From a checkpoint of a small transformer trained on Wikipedia: untied embeddings.
Each number is 500 + 40 x the weight over its row's rms, rounded and kept within 0 to 999. Layers, rows and columns count from 0. Numbers have three digits each. The size before them is the row's rms in percent of the matrix's.

# layer 5 attention key, 256x128, rms 0.317, rows 247-255, columns 0-63
114:472516523489459496563450571505448493514496478485457463454504503474468521502580593441471495488555514505490392479526519456557527499501545553553494477503560440460480460569543515558524466513505523
123:524484540543527492465496580450553515582461529480450496550568575509535480524556458487552530517434467507513506500531472467517505546503479527588510473514525446521500559496467489505477472538438488
123:575562505500559558524474416470517614504469470491599440580470515557465498569549516526499550525501425567542471509472415467484470502397518501556550531521424489475478449507495480515451495569529478
113:416519460493484482448463476525544475448519440499527491512477448534468566522534584496458454539556541519520445486470502505505481497505456534482562534516508448506488456463471525537511532503523530
121:493500567492469522530480410433421500424468546464535567493444475489523463427517542538470438514516534507458477498475489527560492428448571591516515502506560449495513510546479488444563522367424509
116:540488472464529533509459452536422395528486475469474468525505543428548529442471475508536477443460529470464550545531531513482395506453495475471579480509461534447522507497405547488472571545523447
101:485558545487576513445527490528533477552538528482540568531481518503471526509544525465490490545505554558486516548579442493500451550461478442488462475498433573405488495494466457459489490542535476
117:490496545406504489557527469497531436485462511525508468504486502477542523477489458434548482444381483482460512515521486505540546555494520489547445496499463495514512519464472502405505512540580443
123:474445491490582487498531482527514571500460541450499455461492438482511501499474490505503566448547462461527459503463534458518490496493520475582513544529530441524504611489461474523535465569510559
# layer 5 attention query, 256x128, rms 0.339, rows 248-255, columns 0-63
107:503476517535493449467542468523435467511487496547561583490488498471483457469534412438514523591395512460533494489493481503522505538424512495549539508482468486506442467521456446563539449486512500
096:512506465559605512533542510475523453507522478528568454550516487486529552479538477443475504513512500510512489531464500506487448500508496543554605486571474508471483470503540455510475475493513481
105:595541506477492560490462532538511537546503438455480528507539426454508540559505554475529486516508505477505486496498469432484524454552508500486459462504424538582576481469463536517487480488534476
104:432470498424472504464528451476536546534482542487530532475453464498479512498515525478546515445544515490524523546395421518480512471487535561484599524533531491485506520551539462431501499423528578
110:590464518474487504551428492603482426535502513535552478514563462552533497503564483504499457493473550529473485487543545535536500502518476449451502490465529415496425458523436566476514491557540486
101:479416540534541622525514465560451489499505468492626502504504510526538455497537521537551486531494568553553493474531495489538501555551499505484479583572490473455517463486447548539512483537490509
094:491526563468560510552495454543549474494489527534548475480475464482511568499484560483542513533440523512506488435532492514494482478427505478492537505492522503527491518481459586485568459499550475
103:516450545499536469561443480495523580492503560506512454454455481510565462460522488452515503467508490488503528517487542453542532485544520521467520546549546484481392554421523478531517526540451577
# layer 5 attention value, 256x128, rms 0.432, rows 224-255, columns 0-63
093:483483487574494475535529548501426509465487492423456491438496482510497519457528516529446504479532494519483478527369548561493444397472521494480501512547528451471487550511531478427504493507399502
082:535452525479535437525500567437441509575421472524563537481513495483514529418491508452476478535503504516559498467546573511491497547489502474423500556433546457580527464516509488417516477553568492
100:489574451512449472548487463501503514462572451500481444491478465506505441451575512473537532518503474468466540516552510545492497473545495485501506507426551540521492510454549472513588541552450453
098:585483540533441536525484501577452534439516464501522504465483561403504483482463570468517564610520502471561497513482552458469485497459519517518458541557508534500487540539490566496515587498527479
095:504551471540460518506514476525489608501526535489519440575533552424464533454445508498485438498449532536492515508452486468500480469548485581532442567522496527511518498486456529420468551446496604
085:517533525498434512490573437487519524487490505527490549442441527527597545516504537573534492484553488516562488501488514559580587487488504543487515503531379521484594477411519459569471456494469524
084:523439511555441526564495497449503504520486510495495514490552358451485505475467496497529517462504460424486460501464589488469551441503522542523507501484464653481507454528553513532503477563489527
092:480502552514422482423554513554509494499494479467456493507473482521459515444563449584445499495531477519476490506462543514493478442504508513478525474470489515530509506502508424500586497560545438
086:479510419502555487479530530529512469563503384524518488467480514510582520541504484532460453487441533517461495493474487545469376499529458490509480442586529590477565501507481508467414465550466514
086:413458542532475442475524546521507591467520546479527509531545511519525558497478444469483525383520499410558453536458501546499578471481546474532514569515525516536522464493505426509453449389493507
090:514459501504507434441453492501442483554496500481480490515471600482487489501512514533436470543500511524528464554537531486511612490496571537539449516527496492513483562559518448523475540491460512
090:440528495546513504511476515469497544424439596501452470520500525532478478516508466509464468508498547497474496469462474421557548489473538488438532558498479522518512532551568503460438526542419454
088:508557491483536486538519465549490488468479451525562493471448544483550478479475447527476532514489542508554472471461529535438457453539428466503557440589454548460578477492461471439471477470511481
088:550521477528510552517560525523537485523578539500531503519531544445500559482530549522436493519499544450625486479430541487546497525517457561452495441505425510458464447516519577490463562565504500
088:492478458571515559453490454519498539525473435484486548427517472459472451505435464429490503499514492529565519477497439550545455481545481535406415491477532461462517567444525499517508516538515469
079:460558486466584451526455537525517555470511518482490477517455477523487515562522540498664504448539551555531513486490474552443543537482502549482538570506451574476493523508488454477556526484452453
097:541469460474481436429494469444531436525519534487423510547487449567570524527542513460544481483523502504475498446504538569493579469531522583481471496475460495446520511450525420526533519440515476
090:481463464530454427483557553473499469512492510515576545579542508488507495550510560441539534469436497516538533498531472489502479509505400464517420488545432489469511491496557547484554515497493525
091:536493529525494565545471522478545532452474614542504422499454560558519561494495553533520513444515518437490548571469539476412497485520520476499563427513580484456464502477509516493521494477419547
091:513485482473535502555519512444471552499536499527554524403607461494506478483498534476505428492477477515492468460465497475551561412514474515501529525470491517593557523587528489478421540462566548
092:563542517496506477435456428500457517572576533535518442437521479427506551466521433558463485491544495529512520482579523539479504514507480491506518464472435507527508547493551506537535484494570550
092:455457490503505486472549423526535483514524474468560491492437472551483482509566473461433521600517444519522495505517446555479434529487503440409469457431520541542534451463507535478414581465441498
095:454485449603476537581534501532472504467485536468538532481475495530458449533535517475496555555555520507530487446484416453497506489597456548562489534486541515535500558539443550559479519562500426
089:512471477440479463586519536485551468519486504422528472519497533502563530536473484490523455560458560470495458568533535533468503450515524460517464519453478488474471430511502506528465488551539478
088:445516516555509439482488447488516469484467492493550453525522558457467527481559540489544420490584567530532463507522548482502484439590484483450538501514429463526516502516514539588545490510507517
094:525478525509488499438463473511490553500424441441462504489423514585469605540482432504525487537502500511510534516579560531512456459573496444553527513458508500536506454548464513489480531490551515
097:465517488512438466458443476452441573500462489584486520453536526578513524504506496506526562452494515427500498558494544497486535520504496491485465490551497530499526474548503593556528546514483558
101:559510508578480520520491450558503518487565577521487457496492483531440500447542396513521447553532535473504521487500505510501535477431479448544497504536597539528495515509464503399568479475517518
100:427467524475539504567545617547500495536446456419493509474471435464552466425472501471464582491415459500510493496502514535511432459501405480539426518517521512541527491560472523467480535517487482
090:461526545475476427543474535498534406524465431533550481419576534486603533510529487481492549517529480566495526502541542500499538478544489538508523525499490509454499440393506462537538481498477544
097:363512493518473520445445529569514523562502504534507471512460445480490469519567478492463511538511531491582468431516501489523525540510510461425520562547563518474466504409491499488541433418548496
088:488481480425535537486478514540533462434510495507521486432486552569402410439499534530497502504502523429477518500512490491562459462482530527476522493476515486522478494502502456508517435504540535
# layer 5 attention output (transposed), 256x128, rms 0.368, rows 224-255, columns 0-63
089:547502447501501566517477447542546453516600473547515492480605471464466516561504507483417505509491530491540500530538464466436572625448506482515537534524450499525471455514515483493538447525534467
080:468471494520509526503499526497487522488537474480532482504533475468563421611462519457456488431507463451555584505385454528486463486474480555536498561544486582486480535482528530523446485467474500
100:547437487506523542447564498430473457473461500493487492503465491551474544556491452520475530481579534545588502438496519565471493544482513518591449560500457541502527516522463543530470433479498488
099:468551499501555549581498518523506548459494522495560490432471435591504543514544481502549495485479475473541510517443453499510506473430537404502611497551413522467528514429404541455513493498519535
086:475504534466557483531484598538500451446445439530561501490516448588540516484526439501531567563427497508508419450471530540521486489503575428515513488514513518447460503451515459495559470539476458
081:470486474501505538515534495531449496518462534518551458537487554462472497478510453500523482532540531482505529433495573443509483553532485549560504467420466448491503480466468514508547532608476447
088:541482555543518456529506485532457536436502535523550552448531551543465510514440454478493510477542471547512566486437562563469461465516378506526410496485476439419448486498480523472487449505503512
093:535504453512528541515442501455508482537509496576535485583570466458579477489495509538513454438515476500569505483530535478513489595409527510431479463500523453559477563511426450496435463531441517
086:513578521525512485451537517485556530531526556523515465507510518409485544374471489463559520501518526525518531528528587512455488511543522506544551480542441522480571610533536419510531493492513521
078:584531541514480504554478448491425483551474536497534486487382424442472487502505544519518477529494507465448554401499462434525502528545457516490549447501536542553470513527504523494484519539448589
081:512517460436468455487506535583496524447503508460529487464458484523502551517532497435556519499490573463468524467515474461522483459514532513459563528428533547491541407524522486564443582544559546
081:520523546531505482471515527561466479530426496509468526416527501455446477511496490592529490431477484522519478556552509532492427457510512543467505546417450490492493451446486418441526524495505438
082:509532478522480487500508533565645493592598488560531456476496552495476482455502498497523504541490455586466453528466494451518461553504485531456568554540462517456504506493437558511566537532420470
087:481441505449484498468475434442566563471467509441544458523434511477467531489442501487514506455525536529433476536586532504528508507522518512511530498568597472417529537470560458448518520488513562
085:494522488545511438502512589485539418554487478527556516655525447490460550508495513486528518467501526513523504514515452499467484515519467447441484493488473419536437473584464485498527484543473485
085:455457542555507488469537467625516513487456608518503479533511511498496468478441501408434479517515509469541499569484497505479484437514495520511458468533541569541484408475428533542520473526458464
088:520550512548520480464566460454493488439513498555481404495571513471542509463483500487546474493603573487450493468458506476513473440510467591472490477452468479538510465513544433512508456478402524
094:527461516510551512523527528473475535468574504469549501485437481437509538447446458528459442471558503468450521476406593547449471447552461499532511486558526508448482463560562519397442491523509526
095:481505463521512501511490470444515486513512455534391498419485500475463498499580579527420502541504481500485540487488530490540531477449503479471509470487469494516453554490483545468538524477530477
092:468478544529444499494515462576488493534473510480557525568501452545545526499508472484409516452481541474515491501506610531543521515591480500508469586524540503411432499439582428468448438512507552
086:493509485489546446486514505501509422532525481501574496546537551559568457558436497441503523491487430555579432540432484472520478492486518487465411567456510509516495460434505469497516533496424504
089:449486548486481487498465439428447443552504519479485491492505512451497480424500454562467505524460538475514434532531436510496488542542475525532585517532510450448442540502512460477490464582478473
101:549476521519490452488506525512537479588508471460477520456510543510496552499491510496513509525435525536526532532522552486473503499476517482516564507416483526440491446469435551454459450519578504
087:504501477512489523416554494485513555456479438470430517475444505442448523448559465541439517464542499503466572495551529452468546503437472526574518470497404526453588536518496466535444582482456503
080:502464509475569502482446482488474499593559555560561546497484482557537530446452549560480543489544496475528500579521554547464438535474454514496505461488539501473462470512558462439508438450437490
085:501472493502544487482521567429442613525419531441485503498482542448478478582487472482552481527568564517532524548499476439509568448496493599465501554528537569539576471521576534473502556516491430
096:553505511559514588580517503567523504489533475517538536429477485461464475479511490562539501529506499519533606550425496462468547441449510506531481521498485498474496590461467496441462516401535456
093:544486509431519480546509483446522551485484390487509564511459531495482518545586579516535582548440542540590485472501480426509505431457529485522522530486461516511502520502473494486409523520500482
097:537565437537449525478500513513481454483494496534553536542579508472497498495421500500511464463544440505491513473519494539471464537420523532525496509558476478535504538503511511475564489497499528
095:515575531514549450472452421430516500474506531490502511492475461532462451454496486473535511531584433505532505500438534541499423498514463530532423457510511550548518553540478548468466508492524524
098:499433524560432473532462474551570493498417494540513442522523459534548475497499529488499510516497447473555537513461477494537438479514529498476490489484503562524476472543449513481498527564507501
081:502454563523514526438448526498501511451479462496534469547485443476504506544522475538497481481527498473482467434546456535490531577473587517441557471430537457588555497554499508552523404512591481
# layer 5 MLP gate, 320x128, rms 0.421, rows 0-44, columns 0-63
100:514524537503563525484497503364492513469488488527502483545452475452527514463513509529540424534555498498514500505424451509491469454475508411535463477518515518506489464510566601527461494469490487
110:527497520564606532480510508449533532458550510531554521593577537521547469505573559486519513506445498448452539531510494490505477553482526495514473466526466513461510527519496511449575490536577422
087:541523533439429587574549491478479438515577495487481501508535497461493454571454434465418494496477499455511426538500452513545512462491578524530521497498478534547429500472500475477488514443478450
103:516434510516449554482556484538513544521462481510482509506467411485467507410496461458536514489497520474474548518540596492562477466503457528496540542539541533536453448507515492565519519534431512
102:490490470468565448569528593546507481510488507454554508516578555469514512538508512532466473559467516510479440508518539498577499516548541527539466589518477462580496422488453486553484464593475508
115:479510559484482407524549441469516483432549507487524525497596487489439515438524476482484521543544534494547503523519472510470491466475512482534505531455540439513510563507558507409527487471511527
109:494511493473518472492496512542462531588558446511485482545429492514546451492561510482562526515483547526525558419439530506480460523471493445480504495487531526491454443536493477435539495570433497
091:580521468574531484492452557491453467449508466492530533488536509471563467480440523523486478533529573491505501456488552523451500558479521476544529509506463489490456515421472456485495485497499483
110:526562439573468559485552495446514509504488485504477475501548429524573493493537539458510510541494491432496534487548537477460527420540544464464510451571515625490509507465476493435520464474596517
099:560487492494448521483498549579524459436548480500478580488464483434424450438479536478523505491479503500566557414560500512464537474490501504555507540499495505458442529537485530508525487469463558
098:468549515424469440475510485499485565515566583476499512559553542508517468510431585469469464492534500541486531523557464501501474481555402544566506510455467567572560469530524447524535496497475508
093:491549551505457524598497516463610503495524470614539524499515445496456473498463527418493577496467516474463459497543472481523452502438542484504468518511459530564411447445512510488526501484418467
102:545536472451457540537478552511519510461484546521601503464450539488510451469512521530489395507436539421464453495462577496502464467501493522586531502570545547522507487541544479532518550514484511
098:534531461453519505412487529504483521450515476543439533490556503475485564531577406524547540507434557538490480482500573473556547479499519546511397578491466457489514492484549508504583554436479542
096:531509492539476444444518453511503485422491495459553461500433493563554467545452477461481539451539483471485475498503516509457508545501498491584504558499553559508495513536506488555467453453490542
100:450547467454463491554535460527486481499573496490456482553492542454436476490528486489500578529522517567513499530527565573500464462431453544466488567478440454524511402550493524480432496539474533
101:525496547564519494571539492527510526511521596525499493548410507525473485479447421504462456489569526530547496534493530545529441420417555504491527545566523553464488468432442532481597470487452510
100:522538595565508470554504491403456508492536513452503499574552553499476482523537474529474465439524486546457501502489456495514460540571451474573501491567516497534506453450525489513505561455487513
093:469502520490459551519492507495418490501467579495469471512514467538572484500502582521449506471420483532534506515500542436441439442547503557471516507479509474504557515497409449522430517529501556
095:552524524511496528594505458459504384519521513573550478474526549524515483497462486542529437447514444474513510539542523580566452468470470563462521514520516551500488460507573470482534536445550435
098:534627548491511525543555491515483527489511453556487538554528506534559476474421454547446509472538522518531437470544493500481480542465517467505513577491442499475532457458398493533555501420499488
093:523488574541502508456508491500498513434492556443447452542486479477520486539531503546497523540479505440468517511507518517547496467498492539526594551553494457462537457509446549508490541496485497
098:512466583450468444435490432491481566544520498538440529478533565492514449452519589501457514605505470461535521501470553478467493541503463557459454405488528485462511468474499420532475442534547563
101:452457505494439516496506470503551459491481526551543498487490540546562482526463480496496468413570497462515492559551521515492504534503520459505463509490536463490435491564426522486526460501466509
110:514463478538486537574573452510464522489493391433506540538519511510454492504499530491413502537403524530493522526498532490549463519513470459503537574511439448482451531497526526483535523503420518
092:508516517532492490495517479469598522505528560556534553496494456584462469451489535502549569530464470481475495562495453498505535561536519505590485522498484523514383525488488476468539534515473486
102:495463485506487434461462452573530477532550508522476500428501523479444539490496494423488443512577457429475553509524597580461498541483479537494531546444488507455484530576535462546487500442505522
110:524486505474494468474481585542462475490496434401443404470505581483462475485431472526481427434511529531503594489506560503485516433525506448531440500463505524476528537499505573513540498494584464
090:576485522547515589513494440453549518483532446533508504518443489511510464534488501496519502441487512433533532476470546499482497510393458434486455441522463527486405466525472518506468509497559550
102:499505481421525521478454531517398555527520481396547495515499510511532496517551550529533464445465571482507515474482505487514401458467573527490482496434577479533529497522508421494500491519531591
099:493435491500518504500522502463517442546554575532448413500439520498450505511500472500533491435494591501427487464467555532528540458465504473528529497522457475458471499541492519495527523498466533
101:478535561480534514446528489543482533544459477495464468527537507510451444540392505477463457517488548592505520527473491533503503492495517435464515474485604497509457430528465506537515488536553532
094:425513484499410501509432505524521496492537427478534506519533474561574505525439475464442506489506493514520562506527531443447527519541459491511467486441551512448516486509508437574476468517533521
097:517542513537435552527548481560491440551548416556479539508495480517500494533514490511457516481447499478594478481456642433420504531466531482534559450511556535520523582560529494487507487498464440
099:493518466477423448556495484445487471495543508492494535538604510490432476555458484567447505491465528572525506520514566453529556492552477522524406533539513440506504511506521530463550501503452506
098:509497571463531543545543508453399530476507463484517507472465529511546495498498489509464556494496528558540480541480539555541524429579564443504519584521490473484538533445466536468453530456537483
100:439523550480528523542406538455557481471504523584571531505504480586495494549509469521569503435533500513469448484495478520496493529490498505574482434508508497477497480565535474513502475491487490
102:509544448536433506523486475498468472431496423470540478482476499560509460509524475569441529514463429483427569517501506582496512503498629529564471458477602569543462488483489470508555473485485466
090:461525589514526516535528471491548416514516478495536509475526468487563470542472493514519497504486519464525462496540534476592495514534521468580493480496513551525502438600573564519525525499444416
109:514572526465502485454519516458468562517560581455469534453447525452497473518431535499487489515483468523445522533498570487516475456485452574549477502480541569452504541456580479531486519486555495
102:530510499521466480528440482489457495466489493478520540451483488576474475496505544572482416446556509481483480456532522547480463505512554512541519506502496451507489463467542520500490408489427545
106:460479531554480494518559494540536540486506579543534542521521504514519524444481569531480584483477487491472537510493566540432545478492490492522465532524468489408514489530412483533553487466513509
104:553477513616524534521486456457535539482478547486485500422464527470533465500476461561542470466573486553503459526483524467512464552590497475527410516529428474549454490500435523501531469547453527
091:526511538472516490503551473547510423533568507500448450473533566525546542462472474524520490417489514522524517504469515497511509425538470554498507460523513559514542461544514471513479469465472500
106:488546493478543502503486586505526552439434575423503490437569476476522504463534458463491460520490476498495512513587557510462488506542536438469482475501530508447502488503473491479441464462598548
# layer 5 MLP up, 320x128, rms 0.407, rows 0-43, columns 0-63
094:440447488528515497480508510428483494496534473515528478471503556522482497580510498489411517464502457487538550488514501521546569514586525501473553534479528465495494476601491592479521473473409530
103:515428378505474426468551480513466514484495484469558423463532487449530489489556497543519436455455613471538525502467516485509470524569554558434540494449524495474524562555505468532465476438522480
090:528570530523484434454529550563550537485493496499456511535467558506514523430477482435546528498569479516442583504518429511529502431479551438475529438488439552507540515528445499469518473512551487
095:539505490495457511455481441484538475492519477431554483512466422531437527554565499477502507480559506458495474456491469484564532555427574449540515549464478501462499518507465512539484509475576513
094:505508485487430501545472503458538478515493540514496467457597465565410489504503527534446571531538543534514478516521517449506557515453435476451520513464466525516504479505485565498533575587483512
128:492501486497582509540522506407508490499490492520446513502489494521465483475510483436530539480541454571402452555496517452547570529522476494560451481549528444496539512490473545493478564494485491
109:481548503488473532502493528532552412521436477540503445432486529518516469569517524500475424485513483534481549501535506529496545506518575460553511523498424572468518468505509531528489415522554426
100:450447553518449592587460558469480560528515500459469509513428473461472495514625527493504422525470542423480481506497464501493507491476517440498512494422529489443478534521542503456549514461451462
115:518470494544547492517530496513451497467496579535490460515473412489487493470487507531560494484483494376456526496565529470544554503502481499532428501545475519457535556543493545549462511530510535
092:443528481508503465521548490582501512438448514481556494482479525535497529454508611544508501564528526564519526507439543439420498472468451478569464465520511528473482547491460405529493521470494500
087:527519478513593483512457492465536584423486452530493525521541434554515423482448519512506449522454593527486503517514504515480503476475504431551426506533497511467522517411466625415562485501529483
097:533523498502545477518453479556506427519552485557496494573456491515457496483449531448473467513472449497502474554553467496482464458471470516433523568457424445491474568488524503528572503524441549
101:412461477492506493483542551517577482458494458530590437510462516450424486463521538562503509507487550556523496490500492450497466466496479506450512579487547489490572525508473427439423445551487498
094:470478500565496469523433543486502536552514506522486526517511494477479520520459486492481530509520492520547432512457537482533413518534490495477480537584528469531516489478405499546475489456477520
086:479492443499516575520541535482574452426498494488462491403434464501468527476502531439479521501494494496531503468495428454536542564551520454511500512441521568466502533525454501518536540484556471
104:540488469465499451530505463480435603454539501455443543534522553427512566443485437492460494513480494513456540493524543494468472480469557515414560440472523475455556501526543493521473523529511467
093:564493539489542490515516510553504517432429501494547528488482521490610467512480503575515480502430526482584427479523542585424430505503474435494443473501560491470432486546431550523496455574436491
097:469472478444543451528497505471425484472479525453469479526491464516446551545533438493486491479523484505528524478494529491622512392536539468554481512451430481420502555507533551480552521509493467
091:473536516532512523442504523505500512498487514450482505496511384413415449453554480484560589531447563509559535521486484450514417568524457495509506485538462505530456514487519474543474483517496454
095:499456488534427474416503459504570516483607515515503453538545397461431470447549424519514524503479505456457445537536478526576478553488511502498445484444501536529530431484448537542507527522446477
095:496571471566501472475517468500519474469424562517559507452452501508461436511510486516513441452514561533499540481393534502468496537561477624538485544451474493472497564466554452518492535544528490
100:526532543476505515557507506556470461497401528476451446498482444528489560499502504454459432517474548489526490486453549444561500544545498502451488539525464490471450433433447515537555516537422517
105:504515535513520558512511451515501585503487505483516489480536469555474513504447481428484466520447535477560524495429479526512462523498510461462494490446517509508442493484475532440525551453540539
101:471499536485495462490483508546510481446483588521571514548532450557519484571491433533456518512506485460561495515469485519557535484570526430573447565518514464520551440513470499526473433512456482
099:515532524480578537609446467540594466511510491471573495502501477580577465540455503422460432497543514491425477443482470513504504488451474415493473444555505519489447481490544438467453489494489454
093:501482512449523485452526515487512574521488447550466467491530505522538611540558467500498501500522570545512499513463472487397515537474507462502502587541533478445487542509527510531439586541492405
106:472520514523509475497514529523511518541477477475560519499526552508527483460534448574465463478512582470518539496530538545482572507489447515427478538499500476446511480541471526492529447452538425
116:507466528504501492480539512534459512483458495510532502445517631511445472403456537544543517498459504561441542452541567480467500519450413501481545569474439490537489449499457466430557462552508501
095:509522516592503509542510533472517516461498570500507534604466432345527474547493517544497476522522505447440540549470495520480598459528513604442485502490547466534537533495511483431447487534513480
105:517462544531459527471475455470541533584495544483510519602456517453462461514572473568516502477497543453456515491493481525477480489493537472514469483565504452588541524518517434516525533423497539
099:406481526492470451485516562410477504455539529499439483463515538518466447532510471472548466475514477494531398517523494487450479534491489505502540623430583454497470564555535518513451526500495505
089:469520520504460481463518498550530492454542453555463506496543524518515468479490447458469516466495545495457454474507466414554519507538513518436550596524498477541583516542477481492448497479538559
099:519465488495452515479546449460513486490555428515473439479440558522476458523436533445440594495416484486494453439497493543439567470559434473479488435561507480451416566497496537498540503449535513
106:548460504537481616458487435480466482499537509590457496530469465528482455468518487559485469512571507492516474504418467500444449574495521491495489522536483462484464539522490535586476456459522478
092:572485485462517498436542497462609502590509517513465558492520508521477546427546510501520464506476481514515455597514478483523471481455501525467541509489513533475479482504501535455504494470535448
101:519435592562444555527536591540576530569506446521445507518512530482472458580519522533490489525529540439513534531473466480550502542504507445483528551492543576463392514523551536560472481432496474
104:455500477537443464484561517532537451493538478410423484495485502469540480414560480426533547540490551523485537504455446492470494512410485496455499495527538509480512506528469557442469440513440550
101:506471436494542521534578541479566523486485506539572504434525539479565502427491468429514479541492476533476512479403478523487457505499481485554460501499413524486473511480539526508495484484515545
084:490445569517466496539502529505475427461544504441397499448510498437511525515466468506479518522538486458529528563521468452470508438611566466505571523483461531498491559465475526570496497385513441
105:447464566480477479517549498488514490530475517480443539526515493493453454423511472559617590508480433537552479470529512455464481462449543510442471468489441482499466517528492446450596480524478436
093:483556493513515457559542515435499491516517440506539479489524518527520416494448483483518531503522444510511381508485504506498431437522520462479538502497482550547552476519437485495505520489463493
099:540529467504471509446452520491559426550563391523499512495475408527475462418533554496478557454512428484450495465539489501527550532559422453487531435536479474481496548491573479484534561429521524
107:495538533529467479472441520530541476439505461450618531541464488503489480494552560488502465470488522429408545479519528548528490477482533529528537523432533484505476468498467514555468432447556535
092:467591494463479536466483515559547476472590439564579450437469539539471478441458482498475494528547509455511489513471511533502470544454509453489452468490491477422477548436596511553565450469423452
# layer 5 MLP down (transposed), 320x128, rms 0.388, rows 0-43, columns 0-63
095:483455551541520461511568523447542478484466521483474518527397492525517572512547544523534573484469464494492450473414513477508521399509521433498507501512558512481598459515522552554558500455554539
107:515460569435527547513540563438543524462588516497524527466509467562517517467500551567511522504549523502450487513412453482499486520545489515520503490552522500480497495501499523495509462487511475
092:518527520476545574558513584442559498469518572545506518536535495570473477495485487523542512456367476511608517490515561497503548491477461427527495480520525490532533547588459516543512465534458515
101:387507436515475515467502479464445487506500573522499462499508557508527517529449462512482544479426479533534414417496546448457508533498483501442424492433559468494496514560475478456545527464476502
095:529494528469522489532512498577474478409523497425521530482545476482446453514485446463453529474470481505572543464537496461504538541494581518504531473480447512524538506459518578482467522430502439
114:527470460505476533528497538504531493480472486510479616532521519531539400488445438552507520449505475457517453510513582538531485498482510527450444497553543512501489487585545517456445499477490493
109:537513556497492508475507549467564519457531545418503526490483452489470497471455555427555456541608503533544477472444514543532436519544561541512506437543488484547500526497493521598518488451522460
103:457551475455449490571482545526446460556520515537527529518535472521638503467578477522476524514489540498587409531493491564511500491499495457451523488467521501537495539506408486520452505516483516
115:525570406538509550464513531513485476501524479563468508493570474440451580524466479446479465406471449547520560508439536517554496453512490432502500455535534525484466471486420513457503512495452435
093:466479539418478541456460507485564468498573545468416477523495482485456487468527552414498532543461564475451451498524569539542454475537510537496436472476498461519493496455422510504501504532549485
089:444575560483460462474461515437495491475493474561493465488503483489514481487549488557556534495509523438462451476488514496589535478466536501497499479491567542465532504512355462562477451473535512
089:452476499503472476512533529569454512479509492505481413500576528504551508467483480496507516548516472533501541435457533475522541477508537517500519493533533479528562485499565509536501473529516450
104:495395520501479484549491436509513475555430554512455503446516560505489477466514510506453510563592470438487525507452436464497480499535508592558487532568459495488530478454495480549520458492522545
102:437487464461539464478524461590548507532492521522568497454479483512533521472482451506504528507515497502440544464488533470477505468508503523514497477439481585479541504531490521451465511469535468
092:477477487548441486465528496470587492467466552478519491507524519509534519526458480531568476504484485502576474549514494526486503546478467445479592481527492523475473555452591528522410595468432440
097:496477525494488451507430492457439551602493496508515456486517543515466509561488556517505444514626449467502483561467453464514512512559528541496504420440546480493472513529446518532484465468511523
097:501542562502499491480467535533467500506450441525482510508566484530532522472479519536529389498476451502510463383512528469548546474509507490539468467459499464502542534574656460513505481561479520
107:424483424483507512506565483588455508555455557481487543419483541471595492481491611471464486474482499552494481567535494552499537493481543477492456580531513513575443561505412469499499505483475495
091:490553538487501437481555506483450432450477594520512481554463521529476486491453514528440494491525500489510484445549565460443528524459556468460488483502587530501573522501452413522552506524533521
106:483518486447461505416485601457521554512503476449516466451428515507499459618452486550451488524537537549530512523473487499456521452477562529529504447494509548451524473502479482563562444451482468
096:453494512504463524496485484488493522563524531508509451484519435504459504477441502474553503489552537501417510531489506517456505523566431534514515522515486600451477526498347550521505486497471504
100:504486458515540445461465534559501509506576546438446466528473512585530461425513500497548521563559500501501541406510536465520533490439495503551535517441469488500515517539498532530450516464447483
103:490502530565483516491454474508481531611499602482451511500482514491554438501504483524459548450476437549543465436486465526518494557460519525501526554426471475518544443475535446517427554537492517
103:440471517531518533465506506529445517524476507477476467474439543476515501510442563462520502474555557536462455506487528553474476465486478542431502492524496518477441559580560504475488557492451477
102:506454473505498527519518477421523583518495514483509514507576490499443501473524475434483537511414512526559521463510571490528478485513514526509549534482532454487509520520402450487460566562441480
096:567531536548517508487529457508495467523481520428582486491547496486513413562533554470510546498428452471500487447544511527479411481523536496517514493518477480491500579443496496489524564523460482
101:529512474541477530576523553542485456527520531525513523461498494501430431548571541524486439484533527549565469478485484439522525486513486509565492525501498502554526501437548538470500482497511476
117:480546531539416491530500573462414485501484499522507476512558458461500562592472465493519420457557478463517538527472463520526529453532558481485466580440456518453484516463474513586451502451459496
098:506489464480472526535578401468588480528521565482487502439539500489495530518474480470434556494467490459496518577491461533486492457460488515543489535475491514494412481562529512522419479491438496
098:425559482541428531451504484498565466469548501531535466515419485504476521545457440567507557527547444525492469511508552551470450529489414407477445501479492476482448470454528521517552513497510491
097:453510426448497512529526434504511481404456489480524490476520503569524521511488497467397524527478530491469518466542520458464466520541476493504460461500453487481520427519501474541471475509528516
093:516499484540471484559517521534513496569529543543580578521477546450453494529508519520587413544484485434543535520466478478506533524450492502477482471493525557554463482491472525502448461499465370
082:486469498465521507515501489456470480506476513555528478569484491547563585524491510524528455477439475460514478561484511440441523527436551456430473517482451487566501511560480476603511527567454504
099:583530493499483478495509595586437538539475465428500512510538514580510489537437521494519483465470473509545519413539489454432607507535534535549494473529510560519551523500547511560495489448505486
089:516483547504453569559469495466466455405491577535504537476491494458509462584481453483493564470486420471491544517539489488469540523472482529548501549494526500499526449529432578461470530481540522
103:530437522546540455508500544441516499503519493518528499502511522531494546452490487490496502531555550482443568433501507499448489431567539392542523504488545476529455452478441476530459496480489412
097:492524460561459575526511457470567466447465496572470522440502459511553511542494523430459556534437548468479444550490556495503527499501494451492471543479498489472484518543527517449486465539545482
103:507490512586489468548492487556452507438449494476446493550442526536600474535548488526541450485527556443503479529534532471505577467551539536528520435502547541512490460521528482484557493493521547
090:535596501526568502521523553513570566478483434576560444495503429538532437517524520509503503543470511443513476426521552480546535513462565493538470541522504441484526433519551528440495492559511545
100:520369541526522515563505511474493445446464520492469502509592482498463469491485553393536524396518471457508581556472443488518437510523550543541517465491498470516502517456484535506452520525444546
095:548559505524469497518516556453474564556448539454542476498515489540423448514486532564551489524478455517539552404476431510473479495529502493536502571528508521506522428522436529642468483460517473
098:501517443534545454488436458444429534558441498482516483496454526489533503422461484514484533477497572492515493477493499601504383534500547573479526504493490518482502549431499561543461541547467530
108:527428539422512451552505527503532513481540514477497446475585572557465499428527503528473501544502499459532555581473451434544520567516534588544499528469467447491558488456581451430508523479497438
087:479477493407496491549514449499494556476414540529494512561513436444477487568562534525466514460459619510539515493487439421535564464479594453504470523511557510582571420532490525514485465493485472